Weights of a small GPT-style language model, trained from scratch on English Wikipedia.
Training: 512M tokens, 3904 steps.
Each number is 128 + 32 x the weight over the matrix's rms, rounded and kept within 0 to 255. Layers, rows and columns count from 0. Numbers have three digits each.

# layer 5 MLP down, 512x4096, rms 0.182, rows 375-483, columns 640-767
182185140129172120122165147100112184113103148136088169108132161110122063123191130124118114127092116067095155104119144112116170117117149097156131165108114159186135114189131119095134125065115137150139088139115150132087115188158096116161109113110111085202100081118098059149153150106140090153144162155162123092101149136167112143219154111103113157137163141147073110095137107144213096135134
126135117136130129161110099107106106076152081157174106179093107118081115154162137162176097152139133087140108115081112098178178163156091061153172144182099155116149090062145109054078149096104138128095137087139137156122126069119134098095106144123143115110171122095159067129116100136105150107126169123142058104081101132115100109232068119084131136145138148128111113110088126094130120118156
134101160056181153079116150148134078142124120082192138075133136171083150197121102144158149139138180138096106144157178107154132168095102167156148128119084085119129161082110075145111115130042159177123147119094090163139184125113115105103139197171115143112144091160110153143085168155112142141164105153153076083153100135102142062105111108226210170101177092137095191066136110173163070158150
181142120079130198148170143133112086131109052156194157113113217055126100129145100129028123100139143125147122106093115117136120097101100072110120147184087117132057121122134128146096189088114106138164139151160160185147141097086131095141098116098140147121110116110067085129138121142160174132110145122066088176112115153136097146146150139075091091109129092173140190159147065121154113128141
118146164154138190161127144112166129093156147151156117055142147110061186105070109155086146152169110138140111152126122051127157105093130145136148175103146145161136130169074137135178087112106138135116103165093142099109090105158163116084104114094065075168077122124086129122125193194102157115167103103094082141136155140160120119044128127140095115164115153193116158121142162135134115143120
143126133174150131133192108121146134096141190163057128124092138136206124088099093112129094150134144086123138124141160126157121121096138155117119107135108135166083094193105198169118145137088119128176177127116080115075124144124122143089127138033095107195146109115101142114064057121085100136144144133103104120139126155135097108078098124153122119119124153089167164136124113058112141148096
105128115142133096155137164191199159161155052063076117137132114110144111083142148131114143151118133174176209135149139176137144114099116124158124126095130142128131185126135123133172130097137128173146102122111176107128108120112135132082136214161094055062106117191101144080101113134121130111087082129184137120094124115132110134111117119091070092122151130123130154184176119086106107099133
185109107084164137149127144150157117167145141129146187146047144131129186136105151103164111086109065157117169152112114121185064178112154065143123110205157078164102148071100118132124088089169097083126153170101122084193131114100086133136148127133074124102130129185135118140179142125154203158155146056078113125127184112180093161104142107144091140121158114115143147102098121087134169139142
191157144129109075146080191124157124150149122124189118125110138144160108110127146132063093137102077066107113095076115164070134203129147071085153164089076128130106091143107115150100159112098130164136079120109107153111194099138108150118089133141136155117142169103102116085111134155121134166204119171142087178171098077174096165101145104177102108077118130099073132172105084165095169124090
161130123082079055137116093177132131120145170070121137116095134108151091108123171113093125137109091128127110130208087108146145164188109174175117081190129122147138135112136095116103133119175133127160125146161102075120170096157124092116142185098203130147128103078092127126152135102123051126103111084081109040096145148080075124078175099143044163129126102114104111087132130112161151111146
100139172177114119102147156151066175136129204145131156202135074140124142151126127107086171125125101134154096136117142119103135077155098127152107150111077135147137098152138117122140089143073137108085109140118131138143138129131136096144135135116107135133072095085064080131112105110085154133169126134087148093113123133093126103112166088128128124121099100117116105123113131133146163111097
172088089127116103178114154173158157088109134136064106120100123137086163099174071159162099158137189168191139182088167126092118106121084046127116136095119112143182127121150118127136108094116111106183098124180114105104112139082146078133121124094161165118145139071157105160085130147128091135135122091128084127170108100180153151088122084109088107153160107169137138130098156117110105128122
123112162117142074055112177103143096109157087099111065125130110147106146146086151136135128134100111132190114153121138062166150220134068099143129133135130098145059134193131133087158124176132130151131189108090145094095157093083081147135139124137162168088117141110044100144188102135143112110092140086153107094081100101095151136085139141120123125163067159125127121114103161131156183141133
076188156135129141134175164119116103153108147057143109123090172128077094150122115143167132167131107115106144077138182131128155137090155069096097239199170093137171104123121091105150091173110139161096153133159156192162112137152128177065116162090119144109102091125185188108140222145085145178161066128130120160103128118107173108163115122118094119102160165170123139116135108088072152048114
131202140089153098190108104094158171100102095126173192120128065110133129120169151090185113085095087104150122118128140119117071066131190116133105132082114131096123146195186148096130055072162114154156143134082147138150155127103148100147134145152083136071176135194165066149150137152148148107140144175132168109142153145139092150218204108207152103156127152183131116114164072070171167171142
112110108157163164122152088117197121136136089084216114109118148142077099189127067185129126074141179120114152091126128067110143139125134173142139072192120078131147160139096080111116075115185194115083101121137130095144116093166109101151085179122143096132115075126131140104153133146191161129115111169120141084119093153120071195112116123126118157124156159175112113121126136105130122150096
229075078120127161107098101150155133085090158077185117163147116095186207085120150119127115142128118089117172101095073147135144101078119109170134136126196110109135157082113143115121111100103111109155119131132104137130115162115139112147111102147099187138122088149134156109118059181154110097039137154128153100170145137142073095097127129185129153118121154198081160129170074123101071160178
131146134136116096147141113082158072138103143117103160110091175113122108188091169149114148119102106154096176127133130068140132146119137162154113144117131161091132083187129120155203146102109184149127167131155133127098133085115082173068111176175117166128112104140179119117128104117101136142136148150093162141101133028114170140101146124103120101112136146157135133079112164102133124114126
120134128092083092170132167184121134185134143131123125082091142126095164135129093110205105179173166108148097173160133179189112128119089099134117160065078117112156119106124172112120101120066105111105133116134101143099121122112164146126164210067198091118183109128115092118065112154097119175112145067162170082164108098175122180208097143155124107102120124157070123110116182153169109154158
106139182167169138101152103135132149123100100087148141113130095110119116127150169134092124099116126144076155150135139097169096161125161157136089130133104078164127105080187157155110185150138108122068087122155103161079141133148129094182122195169103100136148107128135142119119118155125110087127133110113166146141145098153152100064114128155116133096194095090093181083095132075095077190106
196074106136135159125054175140154090085145149106073208097144135151146106171130186130129132134092137141120129089154130165109159094114121103125098159148092099161115111114113147180115106125168140066104069091103118059098051101143146125170065122085130141106096134077104098103071141101117150143110156146137158106100128128132104156112158162147192085174211095157139146081101121213188143121152
141092131126149080084131067131143125164109139170112144121078180123090120150170046143117097170131128128117138133157157145124148088106090152146152097086119159091127126112108090132083103135141159152219114139111130147211129123141081147099136107128074142151098116135168086085135104138185104100073155104100111134130120116203119117092121097106150080099139145140125154126116095080124107151164
150146122180105164045146137098141113161078170106190107093129140121155113142137092081196143074086101145095113158143141135146090214181104139137145140164136128148093091159158141147174145140126106109118192131088075159069158111124125149077143092135188184142092107095148042139143164128083096133074166080110139164120184086082134152156131096114090144137094108053103153180142159115128127147138
163131151106127096161163103130125134146165157102091136126070097080134131157214160180148076143144174142157107129156120172112112122124068140112173173144138174122126125186207095153149162104158052130112105198168104070132098163125091158131139175076161164094180103179170133138205154076125128178121165077140180112129159060097100118150038066116154102089023158102139103152129159092129172135092
124196062079125143101147118113131131127121087154128174138047160161093166154124086130103106120066161134129152125136148122147113066122106166119167160136107143132093121137151103087171123122103103123105122139143114110148054157141051117086146101133114106090133153093081107158156110146104098108130147143112071117092158144156086137094127107155143135115107170134130108098153138139138109153100
082161114109172105027088118072124145155133152091156109098124106155157176135090151119114092163114108120135149121168073130123098100086154143133124122181070145112076174151072127151133150124128113119157062096147132127071103098095102145152113169085123160099116073097160132129152098151149095127121098090197135117032094116148134149099103089120089101159122113122126146077055164152085157092159
130175145090173113066149147147086147133111127120137166143124116058117167157091123095138173172076130100110137119138156106106161099153108096146160182154178135151150143191116132120120087128135159148143175098087132089164066129157149141087105157166141135139090154102139151161142209121106153085139188089101146083161113176152122143137119152119154123149088173110142148108111150134125121099192
128162171121092149122103094140127091078181111143096188093089099111107157104117134103126147118157162120056151105081134133122094121125130127135165197133054104149143092089110174146102198134105099169077133159164120161120147152115125120101107120134124177136136103182114135155134137083108114148167060052138168177099087119138140156141102150101134074086102167063128079087163122170120136130192
148091081132103117087099141078175093159139172081071140137135130106177071161153107102141102150108137095163191176106187078193106196124166114124117064144131130140111120131095143111125173128180092125100102107113108101152110124114115163131104127126112118162075143177121124099168093130142103135172159149178122164135130158107127155173166143147135126148079133103101114120156150102154137069176
155168090097116122109125122104112162099131158081135097192140121155087156112163138143119151127151087096128102121145106130109193103100122107140094115105136169094114171150140098124086124178126128104121196074157136121150119097128098106107148120068094133119111119141095118108169147203100094045111162152123175067099116167086119066067158111123145124107090176140091142067121116078166102144157
139093150190146145111083139153133207086152119150110147111165134159083128140140119142084157092159158092163121105114130126154129102087059122094131072154102168149092138111138185135094096161090080130104152070146132107130150100142090193134117170138072108092112086091118074093111134144092148146098143159114143169100119152084136149127121114151070085157113126105179116141119143111120162132125
188098123119100169110150147178125058115073074067138108065138114120065141130164109121150110140111161177199137092143151147170147122193155139147195182133167155109161109125198166109101129113171098082165094102164125136147158159139189166119121096104125159136104161174160152174081152167153129141138153134082131090080181156049138139179129123138140115187101100121184137130093134075125102152111
176132128100117098122117123184122159143135132188174139103139139152140129064142194093091144096095099079156135123117105173123166137091129096110118145109159188113119059200137097119140106079133145143121119119128126089112127166107128111112124169105168094116106124181136208093166089104099116171129141139122154128169099139155069104153127185078096177125161113134103129086132082084111201124161
063144104146078138204084193083072138094118097129126093153106133069073142113089089139094137121121157146123144191105111121195093167135092129132144129061126114103124099114094177083134107155105151138125092111151159140073153156103163060106173175086123148138142125108127142146151156111099138119126113048145152112124087106119135080135115134123091084127061122146148065154141118123100103134156
040152121130051118159187120158109113087111069123118109143142139095186145177070075121156103167158098162156138191154109163209039139133075130130147183064072158122134143128109113109094125103122143135112219127105126117140087137116076108069142080098070151129185133134106116143109085106127144100130095142119103123121115135139115158091131128100145122082070138125152152178128181103115120149136
111134156106142118147165135174099106136125095131188146108154147120121133067124129154160145121124141139129133100159154098142123111110068155132101117114097130143091072115139093107078160050099097112118092057134094102104162148156130146125093154128150120125142105145138127137190170120132154130108081133164107088117162119137153182185139176149104127080124111102138131096123078196128133130133
159162101154208086119166119149154094149152143134128160116126176169126055054147175093133118128111164110193103126136163141142144082108142095120095093119113150092164169181177138148132113095111151128174119120117128125156102132119086189132125188118126100146116085159109131089103067098138101112137135098124110144118133134097060141147121120118100167122063112102158144144186110085166143116112
103149139139156096150147145090104136130070124115114131105138072076119085164178124186166064121175098071146108174134076078069095108076123133109149124083116131135141084112167079080118168096152124144089123170106103109149158116108143181158118155149176148101126147057111100089111085119085146064105111166167153109034079124176169144086128089074053205090141096132118116130085115091133143161099
141100142084109169163096077132125132141147111167117108211088154149056153178175124062042152079107152116160140091185195108099130119163189165162119168107143078143124126093131090077142108147089148118113100090131132092111104118147135162152170170103100079142165138137133134105104109131155119106090146087144177098123173114105146138171137140180093047115115128144124087093133164136166091098082
131122056156128122113071107150156193093106091160105132092176102121050176163099134120104123112175094094178155119147099181129093078132124109171129138122119109100083122154124117157057190121122102083149173131109120152100172150167093131133159118073144135158098193079102156098083107161110156160128179125118089158115095098130111183090144115120175113131158120178147136161177114131156129056125
096170129106074175066202177222113077166129140098124109115134085076098144019128131165092143128182119131140109092108103189169100134090149152117097126133062192091109095146053076088109167142093145155099108152100132116110091149102147098134181129080123144145137126130079081035090165123145184134169068139098154109144123122163155119119089099140149170116143124126137112115168151116164088129128
081143128167113135097147175093162149183100143156151130136084067077100137150185126077123147137142084113168122116126099065121091121151087156090175132118127070158141125172112079116098162117147114109182139151145068136142146160132108146044153121133121108101165189146119189165141089115188149124094148160133141133124175109132108160164054081059111132097130125109087125063116153146170144113160
102146114198085057130149123134109169113115133106084146101048076094071163109122123050087178108126058113076106090101116119083141117088108121125182116151077121069076124109132102137144131155122152102101143064126153175118142213147171109135156096096153116146160143148147146124131120176113117110123127046179112062114095112156145100096132115151172102101084114143156110164146172108108123081135
151147125114109143145120128198148133162175136161091162135130182131125174102112126084178181149102097132159140087113181123099088142145122151114141119138132140071147163112159078124115150187123143131141170108161087106115163115176122050091072131232162105143159157187145163141154147058151086115154116030123107116111100114137110125123103101112160120099147126146153151115122134131104144162081
151204105156167122127089122140106102130156112021092149135111127149148137103113128077141154075133135132043087156127153075144132076095131088077119175107136189064104135140128084183145148186092148093169071145067134108082113121123124109119098120081081141148173095094102072137148095155122153156158134110153179122133085078136132148190101188093119053179165139115157116073165155135115129093178
178145133127108176129157173183127105116148109119162160141184136121135057141102171079039173114152128063070116151087110136099152111177119146126107187127110094147159058123155103118088141142105105115129145158125102155140121115157076122157070123088119177097151061181147118148063151159137132110136071114107138129115152156133102181175098125154200120127119166156065138112155098141150141092104
166109113123114155116102058114106123181119098185103141141131092119142144095154094141167190122139114114146113104140181123134112105106131147138152101150093164166098130140096131151089212118068135182174143136102138085130122124165061238151132120146151179111146147207092096140119119116102141094099090178123115150139174116127143100084056123098183143150100162164126121151112115137106121108123
152065121140129092153133123181125107134126146161157091123104169107168108118078131165128179129103144100160133080173140149096110107194099167106146148146087153142140166071121100117075156162078084148198134087104123111111155156109134163096145065170130148155131107091165149068184147116132102105084179109125144133072050133106078163107133088136182094110087076126094171140102148063159114095152
067105154104111184192112104130145074116132070089127182126129135135101100096091161136172137093146078149124114124141111129103123094137109105102126148137108148147147129058160173161112160136086092128108094143133136110144137115136179113116093080138127140130095166100131150152067166117088116082071144144162162141121157141079145126159150132105184157154094140133102055148167110136134131136116
106136133212175160097124157117093112114169099160203186190099091052120115084126084123196197075158144177158131131133094078146077137079049083099140101023109096120178124098125117142118110116115176088118144126173111151049095123133150140181100132149083167106163119120100187117110144117086098122108142115157125062148126103127135149098102097154131099130144118170123064136093167208107110158123
163121119142147102109125103188180168105148130190099112144125117124121072110167113118131174114099145138164142121075131101098190112112074119099146105102149138138115164120173128153163114091114128141123108159185081134194097131068152160109101118100131161100117148150125132097192057145133055144135138060111163143143058112130136104108121128138125205101083118184134111111177109130105086131159
056120136151120145113125139115129160141165139136072139146162184156093140186107111161162151123134127151165117139105095151118177140159106137145147124137141124070159140148199142123123153131131145124120139127104079119153047129123091101064154125144087160119100157076131136175155067136113115157135151163127059082187132124173124152132178133135137212109191113181113051153096090096145106138112
142120143108128084138170080116099101129160192165146122127108148146058170162110104179198189094150142205090132132109113127166052108164167144116126090100105127173123095098123065132122083152119130200083151158121129211126201127134181080105106126058114086162127133130077148181147125167065092147149107138104126160183127156149165141077161122115110121095121173224095130104144112157094123127134
037181183116113128113131155120152147135106095154091145140100100131126090116133123197153084102188092092140126141156086164117162119092119122191155123171076158163143107132242167063101114125170157116093108164118122111113096115118130119083158050156146122115179120108131202183130133078129149130107110115143139159135156154147109090076091194133094118124136169125103099089141115087131124143170
123135116128138119090057148082101109201172130179156120124195087077124119146101062124100141120142121183110159134105078152092145104143082109071163136115137166181158115106116107104141093137116128098133155215138131128142149086129137139177124102165095170130149117142118101126098108122135138153135151129119130137119123128149151128126085123112137146119054107160115099146068079140109094130114
135189159139191174122099115066144135105118116083116116189092158166153187185124103106141158117147113122099081113098132099077093147171117132159157173100107155059123191135128113116148109134123096140163144145127111072134165122128087186135137116162078071153120168169122118123160107121147088121169155158115135148088191086121133146135123143123184179164086102112107141149093165106143093165192
162089110137114108075103114152161082126111159130125143156110121138172117149136103149078146168130119105113125185137099113121125161164112106149142171127108161133154102179107144132128165115126113135101124097143114052099072117123111123098092110122128184101126129103135161209134079150131065092104099117131139091096129193146106148176152103116142084119093123079080117111112190160141111164138
169128141075133134094139142144080092088085084063114124094114131143125147098146119099097108170124159129159164147096168130132091155098194139169097132095172156145137101130089118156132152122091080132176132169154162142125168183134134153128184113150075174147173128177127111081116152144175105048162120201119126196114115117128125111093117131066125117090141108147107102161143121141073091162133
073112159122134102137090063205104101143111149110136135125144118156095192077144121118179102120125102124096096162115122129105111119090111078156116145121115082139146135166136161139170178109065150129156107164077152085134120165104130168150144187148138160123158108137171119152163096136117178129149122118130114113127122133173094143110086186094084116150088097117126177110141103065056110048133
081151128150095149093129128186139126083117076134136157093122132174119112163129220097155079072139094104063105188139110084120104100150170139158093121158037104098119150131170138099138065140101132120164102086055172110103162152116092098067116116098089090126186133093083076129152182121161116142143100088124130108096119143120162147132159103114120128124181112059134142131141136114143138139154
114147113097135081158132141139166180217136129105156158094135082127120092085091185124190105125092144074111087088165129160097126120137117082140120129147122090136133119167128144153051065140130089139130101152091144091116135096108109148098141134148144097132131191173093106110127153110139138122087096141152096110193153170153144121190144158126118125078094166138106143087173081074108183090145
127123098122092062117108141081122102086059168143040136140121111124172140179181112126157100121095152168041135121109106179049201149063081115145144113092168106133170136149126155126103126091106105160075192128137075125156081088076068103103117196141169121092156103082148095157130135110131140159119179104055121106063121139157130141127154170109124136061113130128120102124079124118121156133169
108109133142086123142102139117165175113036166099132104153097121115124128089091136133124198134092108133123111091160160142192149141161190087103113126114173113155114144101123155133132113109088128092153113110172119092121130132122071098103111079124119147110141161180143148140143119119118115133093116064178214197154186090162186103166175097151119132084109122120109166125188102147101185194161
139133125151080130130087070135166143082131075153144152096072153135123158110059113156101145111137084168112087113129154118165116178160126117157122099109108088158127118097136109174162109118212156136170126108159109132121170148121148138122179159147152096122149141167137148085121132167112137101132130094138102191085182101154158100136141149162143119213149142092107151090182120121118159110146
089160111065133159126118151106158131170094120206166136151163135147195104143100166074061081105163145065031098172190036087155150137140139121161160152191108178185141096066119126072093125144155084129092093094093071157108124098146149067083131168110166084119146134052105146120038134074098122088119134196098144107130077082082106118160064117116113119152137104099122066110161071177102133130177
081166139122095051104111179100123164124108158152080117157202139141139150088156211152160115123164158156173155118149151037131124141143120097116143087119089101206122140103153100148080142163140113153156064157104193137155143123167108134098105101068169090216170135061153036131142132154119123110101174119121179097133114177167090135124090059168109108154175172192164149120159093133131159142094
148090093145099134163122185187142090091116093116144139115158121097196101162169182078148097144173150110092132185090142140153175126225145130158127118055148109162161129110150143131148110139137128119117121124097149102143186107148149127114130133093110117116128061115080171164090148106143168166124101102054097112128124113130112098108097160124127153130155137187184118169057129122126149155134
097162109173074053175138110090122098102103093116100069084152123083133029156112088104134121147191143077066089055106067128066130132188068157170057090062139174046086069139114149182181164115145103035213139088135101139065157135129070086076130126135115159107217071122091075075076119184088129080233134139126133109107097209141072087122099158070138066177067089131075129094153161166107102082139
135139125136141155093192160104165118151108161100185114120134131116155208153175118070119126159127131159090140059111130175123081110164109134164151071167183109058159108096097132114138139124124120172130122140125134158151122127106129107212136102137083161156091172181170126129152178138115123117124119103045178152073030141148109149148136092142140152138126144132096091143142078165135144109115
126174110097119110163151144122168137134080127133137138145084151156072134133121176133122159150074117086084071105143141101103123189147110092118099151077087123098139079132070109149138149130127043148133078138102116149091089106109101164142150161075087089173111057136068111147118137119140078155109111124074220120148117117145067096116120106098111124129100133110185088153179141135129105058118
113121137138134129153150151118138103150134156195096083147127141194149130092144151180130128155105136150183144100142077098191142106159147133111118115105125087136102120164145163161105147104079098112190118113083102114110113113138133114108129139131107125107132124094101107131102130124106147133167138151103162148139118111142149148131118084103120075138102134081082121151131106137125124120101
124125127121094116098057141130134145159126126134091094092128187146173119156118149136133112132150065150144114102174199133098115113081072092117103105085189099131133125123094143150099130074090109174167123093095148103105128078122144106147162095125140117105136125105164082180047082123136129129094097055164116134144101149158145163080168124132128066136108137127115136167163118151178108178134
068141116072133189146117149194139118065120116096134108131093072075152110100109087063068156116161150097134093149164118159182142066093096148179172117154091148118154136146141173101108123164150108132096162109142096163125138118084104113129118107152100136142130053128117107150115098112141046151130144129123096138168152143140089117103093105138094039091152094169130136136148147137107112125127
142072120115128167227112117099120083114164112104074097160099129104160152178099100170091096107134148143220091120088159123198188134105124070169155142137093114156162123098146138104184175164164152158138141097151135123125105132122094120117161185153128138132150092162125152166112177161158156137169103128149124113081196113141151095121167086108138092175116050121123183195149173103117113114132
170163130078097193118137146088119104114130109113121133090187158018091112121159134110101134104096154138204137197097183039074141072125121022108153188133081198140084131142154131107062105105143122087097117140156090128119058127179188123147140167118144130151110110135101164174128152155124167130102147176164104110112092173147089168133123092166159151180140073142119074171113157082113059070140
190141164110073123116125115169142128119088138121104169139079098140133104120134055131179072088176139103148120105067113138035130114129165138137135117220157090069167139125152095123133141106144149137162161130096115166136110124115132102120114148162083171145079078189131088130134119112113094111160115138109122138070101120141110119104179143155093135138106097116166114146113161091137112138098
188148092206121150087145129162111095168078100154167074097115127088113138148140132113080136072109147075200145094125122156131168131137135118109129085082141137122133135139113100131115180162142135155120112127140086085182146113093142133131058132170171122075150098136093205069137104145138124181111115139154166131177116125098115153101127130153123125142143091151162101158145117157171115205148
124106091061146148168060132128115131072138170151117137082126192138136149196155087124158133104088112107173136055147138132141104201151164145144145144113146115121091137131144077119100137139174093136140079101107159169129147111069154142111112183126140105103107167136137124137163146132155131113136159128151087130163175108096199115167122104112118134148125110168143165173125122150137120073155
159090095182122105142102184095118141104114128116061137149167109096082131125090158156141101166124123132122134173148153124089167100136150144126073110066068130101133075152099167087103162146188113186144170134078119141111158156120149128150100081135140064128095104141124044150161169125111131118092169145155134127114144107138126109179170094148156119207152118150174162117185174131119123136116
193071107151163101100102145119114163129105121137156132108121089160119133115092157091132198075176179103218126136197160144120139125149155122101136122173150111147111233149155139137059151153070078110188177136144070108160199135162117094087186104081107154170139094099128180111152118165084137199078122165147133100094099130127086087100186129127154103097142129171112136097140105119116113138123
140100085158118116143135117199153185142128139142115114176140106127134166118167133139138109116117116094145125095143152078174147063090255073104125197127149129136147144133117125124108137092105130128102140134169119123149119141090168136121095145161128154179127104171157120138133153176178183134112159207132113116150115121152122120075076165085122122119141094135085124170141138159100124146165
111118147134079123136143122105120169105105153100186156110161098123183104130074131059158137121089123125122143136105135129144109162166083097131126154133104088113155146154125087177118156167111129126119078133073132137138113102098142079107092125110160101095111127038115059175102206116128075146126132143203178110067145141044173043112096081119130116119140144089103150146123117093134162114079
129111174120118203066132131131157081165146136152117173084122117114065105101143107119052122140134135178105087130085108141135140150119160126201138149181109130128106181128103121136135133154118109124154131127148106065133161116123193128123102141134089121132090127136108124091121155151065154159135138114143171118125116113117092137147122164092125087206160100110092096154072108066156170147169
136134101079124115147109162166173146137118125154108162153096095116166125088137104126246138108118142134144104078121080136051136101135129168140121059159127134174144155077109093147140121175177085138125110130154098075124142129159131063113084091152113121132121107124180100153118151106103105108084196091146129105123125080179162144140119073097181155178168151096070128122096149132141181131111
139134130154117138103188136078148105157166129077149083053167134111140099090132087089117132077149120108110125157119114146175159148116096143143144149127109111104151123112071146155169107081165095156076140131137134065088128106129174130095167085162137184137141137140125099127167151131181141083128129168094142100161076190097129167171171134139135104138138179151177134135132103095120098134159
108184055147135090100169106099122092137117141134140131115092098048074116091084092088125118166126162141099117110159119139090146165044129076088103211111145118148114123136134087135118114168140093171148124143142115126112144107119146124087122144092157135106128125097198176099145126113126145078115188185165140144093139118130051128140136192154124145139088126123143115068153107126122118091138
180103177177123092163142156150054094107157114116058126083125165092121190093089160051102104165104147113143154111109097159127147120191126079132111066136101115128165160119117151156134127102162183140111113110151098107173096138177136116114042110083169133109167125116114119126145096079121150115130088086090130148185072157151050115109170162095084119073075096108169136094147127111098144143145
126101076128193135120123176124206094145059149132098120115152114138111109138088079116145132128111061165066121122112160125158116108173182123073124089120118154114152134152212131100119160144131097143199130135141126122124105109117143157149093069086178146109138158167124101105119165157075098125088151150134168129107105101118094150101137111131106125106107133151103131093111188121135133173074
105113091097164157075113197137110154106140136138136132160136141131049084136161088127153094143135088144137083116106118127127063185193176109141114124133170108153176162109062112094112121175108135158164100130146104104140170114151106114162075085126073167123037115127167221140150150102150150190129106175090158124188108054138136118148123087105119085128133157162174129121122127149128097081129
117094102165112095110155097085150183106154108086137113119098095127151110144120153178112087103117112135101079155136056078135124172088046068119103064173125087151155105117107094114104152065124132126154136166129129194197139098138140135139122110127169189138099082133147077137177127138154042115137127145121137097139131150112092156145168149115163128114157158144135117142083075152156163168177
079118199151076165110124097085134099139131131174104154181112167150102129104100117181103160114099121160129087127067199094153109115146132145122132108162137148120101150138079091124094135106120184095096125128133139176124094113133142108176115125122148162122159152185130079088137168144181087108110141132181208132150155092144073151142116135168132094138095143131134104115119090178094150120122
169055071115085097072111098139156101143128137139136100138095119150149126089113109131145145148097166154148143143201076149090128136091118211147164121121150082126136076116122077098121104172092098108190135148126158165125159118074166090152066157189177098138131107141173141133114072095094175113110106091125127124088123122087194140102116103179147061032111155142133103121023117068042094130176
186134097112165148131104090111102134136139075143087206105093191117156129088161114100098092127143143115202211130094138139102182140127124126140073069077190153099095125083129138120097129136124160073195150118163137105122150130132123148097103076129104127123128152112150112102152169159130158146131088106069118127159131130110137072062163164163133114111092176171118082144162097099141084131163
106171127060127139125143092093144097149121163177122151099184121154078102077178084070181146145117138151108098195149124083147077140107112129156130110076150107146100123139120148078156169163110106148115121146137106118162142111066109072139106167120061125148161151184133155111117126072152167172147096127123100108174120110129122141141126097113162175129096099088088138126134148096105150074120
118114134113137122107157211069118147136147089157086127122118140060155133141125124160103138120165097139146142144166132068130121142102182120110147138157147127094094073062089135097135098129123056185111128127115103089166181100198110066078151088131149182094111112131084133175115115155165114191087077101132125105170124123125144128131166134152190086155156183118171124136136134173073095105134
170121110166148162146103124159093126139142112123094135193123188130170123102118079161151107161095153149123090089125107154226134126090142139104099142100216113155139116114149120123153149044159173067108120158127143116196092114073134117170118085164144162153083148133105167129096071134089215175079136198150104104135123107151101134117110057153077106123143105134144135083097115087056107136144
149201182148164062152089110122112173129119074156102126122157090129177148198154098105164118113145099126140153133143148094118114166097160107103099130071152109065118125134114129108177131212115192130109127102115137163155068185128138120074166138072154158156151130105157115145147209126145056155165060125118102155157109117134126103083086195092121114133105116137108181135095144108188139149150
131130138104147113114118152099114126166154099171147127165140103112082138173075115113108093149103159125127166118114131063179115122129136146191088111077142140120128150080068197113128123137124074114165134108154054138117131174119155110090132107080158118166087155189074137121176166168085229117124151184159130121159151148155110108129165154128135177192091125083074109173073126137145115133149
117161180136154130142146147189176071123109181137083125104131127105116156119166168120145107081151137098110121089128123153098166128079109162157134125112165098153125155092167099142181130192136135137126136123108109149159141107090163117141133126143132164109119087023075108126151088176099147083114143081122060135125113158115093100138089113172126149105102120108088096153187095092116130104119
105168172176039128169138113117111143123135121132107184161132120081152133138147111126080151118104116112092135100102127084149148098132101147137165118159122106167111140134138108052099163122161097132092186146237114113093179143101133081154144150141106031147161173127107107095129168141175185128124150103114083123139109110179124094082172106138119160143169118144047154120255125085101062103109
106043157097128111106133067165131107177151081149109114125151093124102144161141175152170157071120077129129117131130127132153122134084114077155140103189180159086127166090145109112155108146056140165105059152136117114177076156084081107104086059154141094111175103182137157152138107156137215118090081162118132146192108128143090166100128143137141115102111124131169118162082104145082113065102
096159106119130073131154096122085109147089144096126128096086110138201109042124071082087115075117118101156121091131085116113164117159139146122117113144166172146152175032129103140134126043143167115142143081088078144143115144070136165174094141106123137119126186110151117159071112107084136116117147126114094205108162158100085146142135109134146102108185118149154202162187097125085152113108
102056159081109127153073173146119089120100086117155103191174193145147126125178143117156088122136127157054191142109135140114103086063138155139075119120122141129164130131116179096091116132118099142118086098136101145158138092150155128167136114171131128106088130145104071179086137106117127149070077156110125188098113148159138125165136102171130159117113143157151114108113075145098106137202
111205111102134124079115118109140146126113137101122141174111110161088107138153141115077151154160156100165098090135150092110151122113122127184161076186132086131127091111139115087126127137072072158128139150132085113100116127157147138173164146079126151176111162110147167155178098102145095138128098149180156147099127104106150102081105119154108181171096093197111148114085151189133120195079
125139152142116182084155192173163124083061166129158061158119171154154082087129105116114144110153121129042148092157169114134126140179153094160103130194175114169085122169059128139094143048090122067084126145132085139160097104102125111111136111125122136159164081133117144081178045130109085170127158091097160163141121145126131123149075149145118157088131114162090160145123114085153171107112
114114113120164117141098123136142116078139091146144160102143187130139099139172120136123139113099161132072117063143145186104113089153081100163120138193108147122145125097123130139100159143142094138135164106126152165131098112127150106153145051158100129085099061082120142093095167104076053125139111187174142100109159165131163091126153121118094069116090114107056130092153143105123145127157
120151097133131158152165121147133120082150106100152151120109120123125155118120129143095148157138155102059092114060119178115149144131088106129128147048136154075100128132124120150095111137178149120141156083102130195139105093180125086157154162104145119139108082115110137113152114133154127156139154213155140113070125128102144115124156105087090128158149119152103156142154140120149118149129
175054152146147065108131121113119120125110122087123108168166163154178150123134109146143099089099111120100080058112096145190152069177146092156129117190142191140134150151094142163134170022101091136150150087106186113167124152181087185120104116133158111105154122149080167143122071129159104141185102097109158080109112140103087093157156121105106129096157119108159179101231103119103101108141
127162043117142085137131139051119090137120116127167153170153072144137153121148127145168131138142105121133156113097103177116136121153120140110112112127179086090174148139146111092139118120117098129135164070122084181070134122131094099119127188139107112127139108103158144166194101146119108107057129151157108114145159061126181113172124167141103105069073133088141135113119152143094132136114